From a checkpoint of a small transformer trained on Wikipedia.
Architecture: learned positions, biases, tied embeddings, capped logits.
Each number is 128 + 24 x the weight over its row's rms, rounded and kept within 0 to 255. Layers, rows and columns count from 0. The size above them is the row's rms in percent of the matrix's.

# layer 7 attention output (transposed), 640x640, rms 0.0344, rows 522-548, columns 0-127
size [106 111 101 104 106 106  99 104 106 107 105 110 100 110 106 103 104 105 105  99 102 109 112 107 105 102 106]
[[126 166 128  81 202 132 120 144 107 139  83 104 163 124 127 112 160 124 108 157 101 116 144 143 125 154 139 113  91 144 129 120 139 127 137 145 141 136 126  92 153 127 131 162 153 116 123 153 109 121 143 151 114 143 108 131 142 107 165 115 164 147 111 145 150 148 138 131 108 125 126 132 113 124 130 121 132 153 114 138 140 119 118 128 123 143 128  76  97 128 161 142 138 169 119  93 151  90  99 163 106 108 112 117 110 121  81 134 162 131 108 151 104 107 168 111 145 176 117 121 104 141 105 131 116 132  76 134]
 [121 146 141 114 108 106 122 102 109 159 116  58  81 129 140 111  87  90 135  60 165  95 164 156 147 142 120 114 130 106 191 108 131  75 146 167 121 154 119  84 123 147 104 145 138 124 116 157 182 148  64 141 149 143 106  99 125 114  91 118 148  94 101 119 139 131  88 145 180 109 169 130 110 161 121  97 138 123 149 119 121 107 136 115 183 172 161 128 111 121 129 165 118 120 136 171 105 139 138 129 165 160 133 120 136  82 152 111  98  97 118 138 165 129 136 160 150 117 137 150 126 114 156  99 122 178 113 113]
 [123 170 106 128 151 121 160 163 147  86 115  93 155 142 142 124 119 149 148 127 127 100 152 140 120 132 102 113 125 110  96 100 143 110 168 105 139 126 117 128 112 137  92 128 141 127 122  94 107 143 115 165 111 163 148 141 135  93 152 125 109 130 137 114 119 111  92  93 128 133 151 148 131 117 105 139 105 126 122 134 165 119 127 138 100 125 133  97 109 136 106  98 125 101 145 119 126 179 155 115 160  95 140 139 103 131 119 140 144 120 157 126 152 139 166 116 163 182 146 114 140 102 100 119 109 137 103 150]
 [128 111 126 100 173 121 110 132 115 135 125  86 148 140 165 116 131  95 109 148 153 177 116 151 114 133 151 144 148  89 119 110 107 144 152 115  82 220 144 141 159 159 145 137 160 137 114 112 136 168 110 147 114 108 106 118 137 104 154 128 155 154 123 145 151 116 129  59 150 122  96 118 142 162 118  63  96 151 139 129 105 106 119 114 148 138 155 131 110 109 104 117 119  66 119 146 168 118 198  81 116 131 124 115 134 100 123 142 108 142 131 145  86 123 111 118 141  83 179 133 126 199 160 150 119 113 145 123]
 [106 134 152 129 167 134 103 128  94 119 134 125 180 139  38 128 114 133 173 106 128  94 117 121  88 130 166 125 144 141 153  93 139 122 105 116  73 138 128 133 145 130  98 141 144 105 127 109 152 152 113 145 122  80 124 113 121 170 113 148 110 170 107 133 171 137 157 102 154 141 175  92 117 138  89 160 164 150 123 133 129 160 152 165 183 117  98 113 124 133 181 144 154 155 124 122 126 114  75 102 124  80 104  91 160 145 105 127 184 118 101 130 132 156 116 133 134  93 136 138 111 110  94 122 169 165 198 107]
 [118 144  95 133 108 135 126 146 157 145  98 138 130 158 107 142  80  69 159 114 127 106 101 119 110 148 113 139 109 121 163 160  96  95 133 127 119 118 143 126 122 178 145 118 115  81 170 172 134 211 156 126 112  85 123 117 130 125 141 104  76  92 138 154 118 156 125  88 136 157 123 112 129 123 136 139  98 134 179 130 117 146 186 125 100 125 115 123 131 113 104  93 109 126 100 104 145 152 101 136 126 116 124 107 124 152 115 142 122 137 127 161 140 118 148 114 188 192 130 124 112  99 128 117 125 153 110 123]
 [170 118 175 136  99 111 149 101 120 150 140 137 137 129  98 161 121 162 137  98 139 132 162 105 132 129 111 146  99 125 167 122 149 136 133 136 124 109 120 121 181 117 125 147 115 112  95  93 111 133 100 114 127 120  92 131 144 123 102 104 129  92 139 132 129 189 116 134 150 102 169  95 141 102 116 146  59 127 105  96 121 123 160 145 139 171 131 137 150 117 140 143 198 107 152 109 147 113 137 111 119 156 120 155 137 141 143 129 134 135 111 118 128  95 151 142 145 100 138 102 189 135 117 139 143 186  97 101]
 [117 123 132 129 113 142 147 128 101 112 108  92 122 157 131 125 112 107 119  97 129 111 145  80 147 135 110 162 119 130 131 147 129 119 113 105 131 163 153 119 109 142 120 129 106 127 189 130 133 157 135  97  95 128 169 127 132 112 143 125  68 124 133  79 154 123 120 115 167 130 137 102 104 114 123 135 108 157 135 114 136 104 136 146 193 112 170 159 127 148 102 138 180 126 128 115  83 159 136 102 130 137 144 165 103 159 114 150 132 132 114 124 140  99 145 125 119  86 111 155 133 117 134 126 172 116 117 126]
 [107 113 115 134 160 168 124 113 151 137 132 148 150  96  74 145 144 147 114 139 122 184 144 108 118 106 143 117 145 158 108 162 162 187 117  78 132  90  76 142  92 162 144  73 159 132 135 153  73 139 142 115  78 110  93  71  46 154 140 140 128 180 128  97 117 114 139 155 119 113 109 166 126 116 118  98 137 125 146 162 152 114  95 163 104 131 113 101 133 117 128 139 119 126 124 133  98 114 118 147 136  78 157 115 129 103 103 109 129 141 127 122 156  91 126  87 110 144 161 118 139 135 114 126 144 111 111 117]
 [139 136 136 141 129 120 116 150 111 150 117 144 119 146 134 137  87 114 104 118 157 159 144 100 125 133 140  92 108 136 153 116 115 106 134 182  73 175 163 132 158 117 167 113 152 154 159  82 109 160 130 152 155 116 112  94 121 112 107 106 126 116 161 133 107 149 122 110 111 156 115 130 135 120 128  68  89 145 177 114  99 125 123 100 145 135 119 133 152  87 119  98 138 126 119 102 178 103 121 117 132 143 116 165 144 129 125 134 165 131 157 165  92 153 138 116 129 129 139 130 154 138 142 114 109  94 165 105]
 [151  96 121  87  82 155 161  96 155  96 127 172 103 124 153 128 152 127 160 104 145 147  87 160 124 133  62 125 149 137  89 125 155 115 140 117 148 167 134 158 133 109 112 150 119 130 126 135  80 162 126 139 191 122 131 155 136 145 110 108 104 125 149 106 172 160 113  88 160 128 118 149 104 137 146 155 111  94 127 134 126 129 123 133 118 102 142 133 140 172 124 127 142 112 139 154 111 135 139 143 141 124 116 131 127 126  91 159 101 145 118 124 182 148 122 112 111 196  88 123  87 132 132 137 142 140 121 136]
 [110 151 115 113 149 126 167 117 158 167 160 138 159 123 134 123 148 135 171  62 129 133 134 130 124 142 158 170 104 127 113 108 182 115 137 146 154 156 135 136 157 133 126 130 116 112  98  96 140 142  93 159 106 163 138 159 111 109 103 101  99  94 117 112 140 165 158 102 151 111 140 112 126 143 121 133 123 106 145 112 140 116 114 137 187 123 152 108 164 127 139 110 199 148 119 124 110 172 140 159 117 105 176 137 141 148 125 165 152 115 131 154 153 135 151 122  96 174 145 134 108 114 127 109 100 115  89 129]
 [136 115 134 106 147 161 105  92 139 112 175 132 102 148 114 123 152 139 141 127 128 137 126  86 132 148 150 139 124 156 165 125 157 135 132  91 124 131 122 144 160 154 143 130 119 148 115 112 113 150 109 131 142  61  96 106 115  86 145 148 134 150  91  91 133 131 175 162 151 101 133 111 167 119 109 139 173 119 163  86 132 141 136 128 160 134 166 124 108 118 175 163 151 132  90 125 125 113 128  77 141 175 161  79 154 143 124 154 140 155  73 171 124 150 109 140  98 155 156 131 129 111 113 144 155 112 130 140]
 [ 94 106 160 152 122 168 152 121 118 132 159 156 111 131 141 147 117 131  98 125 109 135 104 104 145 152  98 133 111 104 157  70 149 134 124 111 112  87  94 120  95  81 151 135 159 189 145 127 100  85 160 205 119  62 110  94 115 126 117 126 166 171 148  80 170  97 122 122 108 105 141 131 120 105 119 152 152 147 102 163 134 129  94 117 100 136 122 104 115 132 141 163 132 147 150 125 132 107 133 173 116 134 137 136 129  91 129 137 153 117 100  74 160 163 127 118 101 125  78 132 133 107 137 160 114  87 154 180]
 [ 89 122 131 141 139 126 114 144  95 121  70  98 126 117 115 136 100 154 125 137 151 170 138 117 138 128 114 113 146 124 113 136 121 128  78 139 122 105 180  82 155 115 123 133 105 122 131 144 104  73 131 119  94 142 106 156  99 158 111  57 175 113 155 120 130 133 140 172  76 145 117 116 135 182 154 129 106 129 112 138 118 151 127 104 134 130  90 154 180 114 113 123 124  99  90 145 137 146 131 125 131 104 137 125 140  99 112 124 135 105 127 116  99 105 121  90  89 160 117 132 121 145 179 109 111 144 148 126]
 [140  91 116  97 100 128 149 136 114 134  79  90 107 161 176 128 164 124 127 114 153 133 110 144 136 161 125 139 134 115 183 129  50 133 144 143 112 146  94 111 139 166 194  63 150 126 176 127 117 165 148 137 141 102 151 120 142 112 149 118 148 147  82 130 170 127 117  98 166 182 155 155  92 119  77 116 104 175 105 162 125 160 120  77 145  87 151 155  94 146 111 106 132 147 107 160 155  82 125  44 142 150  92 133 104 118 172 141 152  96 114 157 133 127 157 124 129  87 154 105  95 162 144 132 109 120 116 116]
 [120 111 112  58 139 112 112 132 169 137 144 133 155 137 116 114 144 113 141 136 114 122 171 158 133 115 135 125 122 121  81 200 182 102  94 127 141 128  90  98 124 148 179 130 177 152  92 120 137  72 111 212  91 116 130 107 149 126 139 112 100 135 109 134 138 111 153 136 119 111 137 120 108 152 119 131 162 115 179  91 107 109 131 121 128 125 174  79 129 106 162 115 136 103  92 143 165 126 132  89 130 129 128 120 157 125 133 178 117  94 110 165 116 105 103  35 138 134  90 100 125 133 141 121 121 136 116 131]
 [136 139 103 125 131 155 169 110 130 107 175 134 118 137 125 122 100 118 136 158 147 134 118 138 123 137 112 101 131 142 109  94 125  81 138 128 157 116 139  76 135 115 129 145 149 136 178 197 122 116 121 122  83  61 102 131  95 103 112  99 105 104 138  91 139 139 112 157 118 158 102 167 143 135 129  98 141 135  91 123 176 102 120 126 129 116 131 142 101 123 136 127 148 154 119 127  94  83 122 132 124 148 140 122 123 124 126 131 155 110 113 106 115 127 139 108 105 143 131 154 101 140 155 148 140 118 124 126]
 [171 151 132 118 115 183 164  94 127 108 148 112 131 154 131 106  96 166 105 156 131 137 134 121 125 131 101 100 123 111 113  91 135 144 138 107 116 164 121 102 132  95 120 156 141 117 123 129 122 153 129  82 136 128 122 170 144 139 156 119 143 110 117 122 131 123 116 119 118 160 162 114 121 149 151 149 122 137 154 132 161  84 147 163 131 120 138 132 146 122 185 125 157 135 124 118 157 105 111 113 123 138 124 175 100 133 108 150 134  93 138 109 148 173 170 149 144 141 151 112 131  99 106 131 100 119 162 138]
 [115 148 132 135 127 134 143 114 161  73 145 142 134 123 139 129 143 152 141 142 132 114 103 135 135 118  87 107 178 124 105  85 137 111 148  89 128 145 101 181 139  78 148 124 166 123 124 125 118 135 166 129 147 120 113 132 130 119 113 150  89 126 139  97 118 108 112 115 143  95 135 137 140  85 145 145 126 134 148 116 141 118 155  99 140 113 104 136 115 126 135 124  95 126 142 147 148 103 126  98 157 121 134 121 108 142  89 131 118 146 101 117 143 169 156  91  95 151  93  79 128 147 127 145 100 156 154 137]
 [124 162 133 115 154 143 135 103 164 120 130 134 134 151  93 128 126 152 125  97 125 112 106 121 166 120 116 124 152 131 135 141 145 131 131 116 140 167  98  99 167 132  89 114 180 166 109 174  81 105 122 116  81  47 130 147 141 104 167 130  95 129 166 150 108 120 154 118 108 109 104 115 106 139 147 175 124 108 114 101 115 105 135 140  99 125 147 138 129 108 134  80 123  86 139 122 154 114 126 141 121  99 136  66  79 137 130 129 116 199 158 112 104 121  98 114 130 123 147 137 133 128 161 181 174 136 134  95]
 [130 122 124 139 113 178  82  94 154 105 131 156 139 130 102 148 122 136 141 127 105 123 110 107 104 139 116 133 113 140 179 169 136 134 126 125 154 132 106 117 136 122 150 157 106 175 104 164 164  68 145 152 127  95 167 120 143  67 111 119 129 124 118  95 108 158 142 152 135 138 136 131 127 120 108 141 160 137 151 103 145 154 122 113 125 107 163 130 128  91 158 124 147 174 147 107 132 128 103 127 131 160  90 133 158 150 185 134 147  63 114 115 141  99 154 119  91 186 133  46 152 128 126 125  71 108 128 134]
 [135 109 119 112 145 150 135 104 110 149 136 137  83 140 155 126 135 143 117 114 119 150 120 108 127 135 105 150 164 118  98 158 147  99 157 103 141 159 136 123  89 126 113 114 118 158 153 116 102  94 124 154 150  93 158 141 135 167 125 169 108 105 145 135 125 101 100 137 126 151  96 126 102 164 142 132  96 186 125 111 157 125 146 125 149 112 154 167 129 118 111 144  74 112  80 144 113 154 156 113 160 149 172 137 118 150 148  92 116 111 138 143  60 102 131 119 147 140 151 115 145 175 162 137  87 116 172 147]
 [143 142 158  87 113 112 142 147  86  66 145 118 138 128 156 146 145 142 120 117 101 150 132  84 160 120 156 152 149 144  88 136 133 103  77 114 118 119 149 114 144 132 125 128 142 114 120  79 140 100 116 117 131 150 144  90 106 172 127 137 134 149  90 137 146  96 117 158  98 149 143 101  86 125  95 143 114 100 119 148  66 127 164 136 146 134 133 138 137 151 170 124 123 141 169 177 139 120 107 118  93 192 109 155 128 118 148 140 130 109 166 126 142 128 117 101 106 152 109 100 129 164 145 144 124 125 110 138]
 [ 99 138  79 129 137 179 151  97 156 103 140 113 135 166 124 119 112 113 150 133 158 122 173 156 119 136 120  99 144 156 104  95 148  79 183  98 128  93 143 132 118 102  80 122 153 137 125 135 101 150 126 108 128 156  68 115 104 115 156 151 142 111 163 100 119 130 116 142 155 139 148  98 144 117 169 131  99  56 141 151 167 115 117 119 113 129 148 139 137 129 102 142 119 144 137 120 126 148 170 101 137 107 126 150 117 135  88  96 140  99  90 101 151 137 132 160 135 122 124 126 138 161  89 125 122 159 158 147]
 [ 99 154 108 118 136  89  99 132 141 149 104 102 122 128 108 113  95 134  92 174 129 109 110 135  74 114 112 108 102 150 119 123 106  91 128 129 150 103 111 118 137 130 158 173 151 120 109  92 165 104 137 108 111 137 109 105 110 119  92 159 151  97 129 113 113 106 148 135 137 129  98 132 132 168 152 114 114 143 157 143 132 171 129 147 105 191  91 102 119 110 123 122 103  83 132 105 148 122 139 124 101 117 111 119 106 124 124 165  80  89 133 126 111  97 149 127 125 137 113 135 146 124 132 128 123 151 125 117]
 [107 114 130 140 118 134 130 138 137 131 115  94  93 157 112 107 101 118 128  98 153 168 148 100 165  92 140 126 168 150  93 104 144  93  74 121 120 121 132 152  95 147 123 102 139 117 126 141  93 115 127 117 123 131 149 110 111 157 154 140 134 135  95 156  96  56 156 140 109 115 122 129 131 163 124 111 149 119 116 142 144  92 113 130 127 136 157 122  79 110 123 119 132 105 143 150 134  77 118 135 133 148 130 122 131 127  89 107 129 123 136 161 120 129 116 110  77 121 127 177 123  75 147 148 155 111 129 114]]
# layer 7 attention value, 640x640, rms 0.0377, rows 523-549, columns 0-127
size [106 100 103 104 104 101 100 102 103 103 107  97 106 103 102 102 102 101  99  98 105 107 104 103 100 101 101]
[[172  92 138  79 203 130 148 128 135 136 123 129 143 118 122 112 154 127 182 121 123 114 153 129 133 163 110 132 189 132 105 133 142 145 113 135 112 111  71 125 156 158 140 162 157 133 169 117 105  64 154 176 157 136 115 152 130  96  97 128  92 125 111  96 135 116 128 140 139 155 142 122 137 139 163 138 199 124 126 161 137 150 111 107 127 137 123 130 153 173 141 109 101  86 107 103 130  95 154 123  88 123 110 135 123 129 162 126 139  92  98 132 154  87 158 101 127 158 152 149 131 148 109  97 129 128 142 109]
 [155 147 100 174  85 190 121 145 130 124 133 109 101 123 136 125 149  84 101 137 171 154 165  69 116 129 126 110 128 120 114 139 133 170 126 174 118 144 120 127 126  99 166 157 146 142 120 135 172 129 140 108 141 162  95 163  97 140 130 144 134 125 128 105 155  86 132 144 117 153 147  85 121  99 139 124 183 135 170 138 103 106  98 109 125 138 129 151 146 133  71 106 144  78 123 141 108  92 137 145 127 141 129 162 108 135 125 132 124 134  97  95 104 170 109 106 104 162 161 134 130 149 148 124 140 122 131 135]
 [122 150 180  74 131 151 117 136 104 109 138 113 118 116 100 116 106 109 126 132 124 148 154 138 128 134 105  54 142 114 147 144 111 156 112 138  97 123 135 106  78 122 141 132 160 154 174  96  86 115 105 127 134 127 117 133 126 126 125 126  62 124 134 112 125 116 104 112 162 159 100 103 146 138 139  96 141 123  97 120 116 116 118 129 126 131 126 125 123 151 143 164 132 157 123 187 128 156 125 123 119 161 137 125 122 160 111 127 134 112 114 142  75 106 100 135 125 134 182 123  78 164 164 145 141 134 172 114]
 [135 146 121 149 147 118 112 140 181 110  97 103 146 131 117  89 110 134 152 115 120 112 149 209 124 115 128 164 154 147 114  87 164 135 145 111 136 118 119 148 136  79 158 165 119  93 108  92 135 133 129 114 125 108 104 116  93 113 139 157 104 105 120 125 123 143 154 134 164 121 123 117 138 143 110  99 137 147 137 117  99  99 136 175 136  39 163 137 146 108 111  99 130 150 107 155 123 136 103 109 129 124 137 106 126  95 123 125 166 139  96 125 143 104 119 100 106  95 104 145 108 144  85 135 157 134  95 131]
 [121  90 101 112 141 138 124 114 107 168 153 129 145 127 147 112 133 149 181 123 106 145 100  96 123 149 166 120 180 137 142  87 112 132 112 117 100  90 132 141 131 139 146 136 134 140 135 116 114 144 139 115 107 154 120 127  98 133 162 142 165 121 109  97  59 131 132 129  98 141 181 112 164 165  78 146 102 127 150 109  96 127  90 140 125  69 115 142 123 126 115 121 154 118 138  90 147 136 124 117 176 136 137 124 145 132 131 125 130 126 123 111 103 135 169 142 136 140 151 159 154 106 124 177 146 116 143 110]
 [137 118 187 139 157 131  69 131 143 137 158 155 217 121 105 129 143 139 129 130 102 134 121 145 117 144 157 134 143 116 123 114 112 143 120 163 117 163  87  28 113 139 128 140 105 186 113 125 146 138  90 148 110 126  92 151  87 104 144  90  98 132 115 129 121 147  84  89 103 137 116  84 133 117 149 118 125 147 152  91 108  85 127 130 121 110 132 147 130  74 117 136 122 137 127 134 146  99 190 150 152 124  93 128 138 135 118 121 119 121 121 115 126 155  96 113 105 135 124 140 109 108 121 112 135 133 116 153]
 [161 169 151  72 119 137 112 116 152 123 153 104 135 108 135 115 136 154 111 129 123 132 122 142 134 156 105 107  57 110 105  93 154 142 196 118  85 156 172 142 122 123 141 139 130 109 143 122 154 159 143 149 126  92 107  86  69 131 135  93 120 108  94 160 100 108 105 132 111 118 156 107 118 124 117  76 103 139 124 146  94 139 119 146 122 105 145 126 160 148 100  84 168 148 182 169 130 130  95 141 135 117 107 124 162  91 155 134 104 150  97 145 106  90 153 101 198 136 158 184 124 154  93 100 123 116 149 108]
 [103 109 108 113 110 124  82 124  94 147 142 135 126 119 147 145 146 122  76 127 144 155 125 169 136 147 142 168 123 107 183 121 121 137 107 161  95 121 106 103 146 147 101 147  98  85 182 141 121 130 112 126 110  97 125 116 123 150 126 134 152 121 153 164 112 144 126 107 130 105  95  98 137 127 144  76 136 129 105 181 136 115 140  90 138 132 123 140  80 137 148 101 131 121 128 127 116 128 162 124 122 120 129 111  99 125 143 132 104  92 119 107 104 171 106 116 138 140 111 128 105 140  79 121 140 131 142 143]
 [ 80  82 133  85 154 143 161 152  86 119 167 152 146 114  95 117 101 110 149 128 109 123 106 137 129 108 115  84 153 119 100 159  78 152  80 160 137 120 100  72 128 119 124 167 151 104 147 134 125 118 101  84 135 105 124 145 120 104 162 159 126 116 134 114 180 150 166 112 113 186 135 125 133 134 117 115 150 117 156 123 115  78 144 108 115 159 120 104 117 134 131 130  86 152 120 146 141 127  82 130 133 143 125 142  75 130  70 136 136 174 128  89 134 118 172 146  99 132 163 117  97 112 131 108 122 127 164 128]
 [144 146 117 172 137  96 154 129 114  95  77 120 134 121 180 109 144 140 133 138 170 121 133 178 124  98 110 108 122 150 125 146 152 108 133 116 129 140 181 124 142 146 150  98 114 138 113 150 113 114 153 140 117 108  84 151 145 155 122 146 150 146 158 142 113  78  98 100 135 118 109 144 135 109 109 168 206 121 188 108 155 154  98 113 134 131 138 171 123 143 121 117 102 163 106 116  85 129 121 131 124 116 104 132 127 104 103 131 136 172 122 149 140 124  86 145 128 138 143 127 142 106 119  93 102 112 145 130]
 [141 156 117 110 168 104 137 154  97 128 143 136 129 125 108 101 133 113 123 141 135 136 123 150 135 142 160 109 128 129 104 148 138 140  89 148 119 158 110  72  95 187 132 145 144 106 129 132 100 128 143 111 117 136 111  90 120 120 134 109 122  88 124 104 156 104 114 120  56 154  74 132 149 110 127  97 122 145 170  85 138 121 110 149 164 119 120 164 120 136  81 142 117  93 150 143 131 123 110 132  84 115 135 172  84 142 122 140 121 163  96 125 128 114 130 144 130 117 133 163  90 153 127 140 106 137 164 150]
 [131 141 109  43 158  86 103 104 147 161 113 155 141 133  79 132 130 139 153 134 104  82 129 128 135  96 152 106 137 106 121 113 137  77  93  94 113 190 127 106 127  89 135 128 121  94 155 149  89 141 100 111 128 109 110 106 130 107 117  94 140  97 137 136 106 147 124 110 141 114 132 114 133  97 145 101 102 116 156 120  79  96  96 115 124  77 162 117 129  83  94 140  77 121 165 151 144 123 107 137 102 169 132 144 122 127 134 127 155 129 121 134 100 116 152  89 118  92 132 161 142 131 116  94 142 143 131 133]
 [142 170  78 139 139 120 145 135 113 133  54 124 130 115 167 117 124 128 122 130 137 157 111 111 142 138 114 151 157 154 147  87 124 178 143 141 148 153 135 119 159 168  89 126 162 141 137 133 129  99 152 135 124 121 132 142 118 105  79 142 109 132 163 117 165 109 102 152 122 115 177 143  95 133 162 138 139 130 122 137 123 113 150 104 115 145 141 115 139  95 109 108 102 137 128 133 126 102 127 117 141 148 119 127  69  94 142 135 178 163 155 137 151 122 115 135 114  68  95 108 159  97  74 101 111 133 140  96]
 [116 118 115 158 111  98 130 141  98 111  92 149 145 122 151 112 127 167 139 129 121 148 157 157 127 112  90 104 113 121 128 129 140  47 119 168 123 106 138 117 105 145 146  99 136 122  90 113 105 145 109 133 145 150 115 136 111 150 152 157 143 124 141 168 183 147 134 112 163 129 120 126 101 123 147 104 134 120  84 128 163 151 143 109 168  88  98  90 123 144 129 128 162 142 148 111  94 140 140 127  83  91 143 121 148 130 115 132 106  86 132 145 124 122 107 163 151 142 135 104 116 114  89 146 108 119  74 121]
 [108 136 218 120 128 163 135 130  76 100 147 152 129 116  82 125 135 122 117 122 109 130 151 113 125 111 125 103 141  94 140 127 116 150 129 131 126 144 155  65 167 139 147 161 137 144  95 120  81 143 147 118 104 140  90 179 151 138 139 158 141 127 107 125  81 146 147 130 134 146 173 152 151  96 113 151 139 125 104 101  99 148 125 153 115  97 143  98 152 142 137 168 121 178 157  70 104 113 154 124 131 146 102 117 149 161 127 137 149 127 152 123 105 102  62 140 158 131 121 149 100 105 145 154 139 137 167 144]
 [103 128 152  91 131 167 160 113 116 118 119 154 148 136 115  85 143 123  95 129 121 176 137 133 137 117 152 145 161 159 108 150 115 136  77 123 160 109 105 129 159 193 126 202 156 108 128 186 102 107 123 157 144 129 118  94 121 109 121 145 145 130 134 102 132  78 129 131 147  91  97 120 157 178 119 108 131 132 104 160 161 100  93 126 105 155 159 137 149 146 100 128 117  93 164 138 149 115 146 128 120 121 110 132 128 138 131 133 147 129 132 140 190 122 144 119 126  82 148 134 128 149 126 139 112 140 156 156]
 [168 111 123 101 118 115 146 149 108 154 137 101 111 120 175 120 181 143 148 123 121 117 109 130 132 146 130  83 177 133 108 104 147 101  88 135 110 179 110 162 141 148 115 162 109 146 159  79 124 109 126 118 124  98 122 104 118 138 120 139 121  98 141 130  98 142 141 127 125 142 144 129  99 146 150 127 132 113 103 103 164 119 139 130 108 178 150 125 125 123  99 107 133  96 147 141 140 144 122 133 117 136 151 113 147  86 107 131 169 124 125 141 167 130 159 134 156 135 113 147 157 112 110 133 124 131 129 152]
 [144 117 127 153 110 143 175 131 132 125 112 167 123 118 128 161 140 140 107 112 107 146 175 174 145 125 149 116 126 121 135 138 164 145 142 123 123  93 130 119 126  79 143  73 124  96 118 137 169 141 175  92 119 116 134 120 112 131 140 133 104 121  68 148 125 155 105 127  96 153  89 138  79 100 145 146  91 121 188 122 136 102  97 152 105 176 140 119 164  94 113 141 125 128 175 136 163 142  80 130 157 113 138 138 145 156 137 125 163  93 128 147 148 124 110 116 160 138 112 127  97 129 122 127 128 125  92 125]
 [148 188  97 154  71 137 161 134 140 142 105 124 128 147  90 112 150 107  92 112 149 122 167 152 128  98 121  71 113 128 139 148 153 161 143 121 118 130 214 112 164  86 110 156 124  90 124 142 141  86 114 150 138 140 107 176 113 122 121 129 146 103 153 147 140  76  83 133 130 121 134 134 131 135 130 117 150 120 174 150  96  98  76 107 112 121 124 150 131 110 111 121  97 134 145 136 116 148  97 126 128 141 116 124 162 124 118 129 166 184 139 105 113 178 107  83 128 150 165 109 112 146 156 129 114 116 132 116]
 [128 141 126 136 128 129 153 117 153 128  70 120 129 154 136 149 131 138 156 139 110 170 111 170 130 139 158 128 107 138 112 105 119 108  62 159 128 184 121 146  89 129 118 107 117 126 134  97  97 109 161 123  90 147 130 117  73 140  94 105  82  90 129 174 130 118 122 119 157 122 132  92 135 151 147  83 106 114 105 142  57  82 127 128  82  95 179 142 122 104  87 151 152 120 173 135 103 120 128 120 146 161 137 135 102 125 148 124 134  63  97 153 130 134 147 130 113 151 142 121 124 149 109 194 102 131 123 155]
 [151 144 114 123 160 131 169 114 104 167 165 148 142  98 151 130 154 157 136 126 149 116  60 105 138 137 164 133 123 143 140 121 124  79 126 118 141 105 141 133 169 162 103 136  96 117 118 145 173 116 114 158 137 152 150 140 133 135 143 108 164 118 153 141 103 141 139 172 113 116  83 135 132  73  76  96 108 140 163 107 145 112  85 154 117 130 148 137 144 107 125 131 127  90 155 166 173 137 130 124  96 123 104 134 145 117 130 120 141 165 141 101 117 107 136 107 159  91 156 123 167 132 140 137 128 135 157 119]
 [116 121 134  81 127 143 139 114 170 144 116 142 139 126 122 105 144  98 113 126 138 151 128 106 133 118 145 122  70 159 160 137 129 123 126 125 123  81 172 139  80 114 110 114 107 113 170 134 165 108 119 110  91  83 133 116 151 101 124 102 101 133 149 143 128 113 107 130 165 150 117 105  98  88 145 124 120 106 117 177 146 119 124 116 132  86 111  99 120 175 149 110 147 148 106  97 114 127 127 139 154 124 134 131 142 122 103 125 140  81  94 167  64 156 130 152 152 140 113 149 124 139 135 126 147 143 130  99]
 [100 129 160 106 152 119 140 142 151 117 103 128 127 116  53 151 123 135  92 136  78  79 199 191 140 131  87 166 145 173 105 131 154 151  85 118  80 137 142 125 136 143 153 120 156 143 106 117 148 143 140 129 112 116 104 124  83 113 157 149 165 122 122 120 142 109  88 139 146  95 132  90 107 143  98 136 159 130  87 173 148 127 153 141 131 139 122 122 156 137 113 152 157 116 158 135 129 133 132 139 123 125 145 144 131 129 153 129 119 130 141 126 123 119  96 142 107 106  88 134 129  93  91  99 123 133 138 130]
 [147 119 100 100  78 106  89 130 121 124 127 130 124 104 120 134 137 110 128 133 147 149 123 128 128 118 134  79 119 106 162 137 155 139 154 154 116  94 143 132 137  79 133 139 137 102 110 110 141 125 126 129 143 127  88  99 148 125 147 125 131 131 145 116 168 126 119 127 145 130 135  98 130 159 126 154 171 106 148 117 103 127  90  99 117 140  98 113 145 110 130 116 139 141 140 124 113 151 112 128 103 139 126 111 127 112 128 124  80 142 134 125 123 141 130 100 105 116 150 107 130 114 176 115 116 113 122 134]
 [124 128 109 141 141 100 147 136 115 155 153 122  99 108 122  89 134 113 125 125 149 150 133 145 134 150  87 131 150  64  97 163 139 102 121 117 116 119 135 143  97 105  78 183 142 114 124 118 129  90 123 172 113  87 107 167 138 132 133 100 119 135 147 111 166 114  90 148 169 127 146 136 136 127 130  82 146 146 122 150 119 120 158 138 131 151 116 154 110 182 114 134 132  97 149 149 149 129 118 123 156 141 116  99 141 151 125 106 105 124 128 143 147 163 159 103 117 176 135 160 163  97 127 175 142 137  94 126]
 [143 128 144 118 156 110 147 111 128  97  94 113  76 132 144 141 105  81 123 131  92 101 142 174 111 105  93 136 105 102 101 141 141 136 123 144 109 104 148 103 102  99  98  90 126 104 152 158 111 112 152 100 116 118 103 155 151 126  79 137  78 123 135 101 123  89 119 124 179 126 139 134  92 157 151 101 117  99 107 152  90 132 110 118  87 144 156 115 159 144  95 125 146 144 116 112 146 147  99 117  74 151 128 118 136 108 164 128 131  53 126 119 130 150 133 131 161 198 183  93  95 141 178 161 116 138 128 129]
 [122 120 112  99 118 171 138 110 139 111 120 136 154 126 120  81 148 140 113 140  92 119 158 140 128 128  89 168 103 130  84 139 132 108 119 151 112  90 147 119 165 133 154 131 153 120 155 133 100 117 126 121 141  70 102 146 130 132 142 173 131 125 108  82 128 110 126 116 134 137 125 158 130 159 145 146 132  98  94 150 133 130 134 158 163 129  95 124 149 151 143 126 129  89 138 102 147 115 151 128 133  99 161 102 102 115 118 139 114  96 173 168 152 117 121 154 162 135 111 105 135 101 113  88 146 135 139 141]]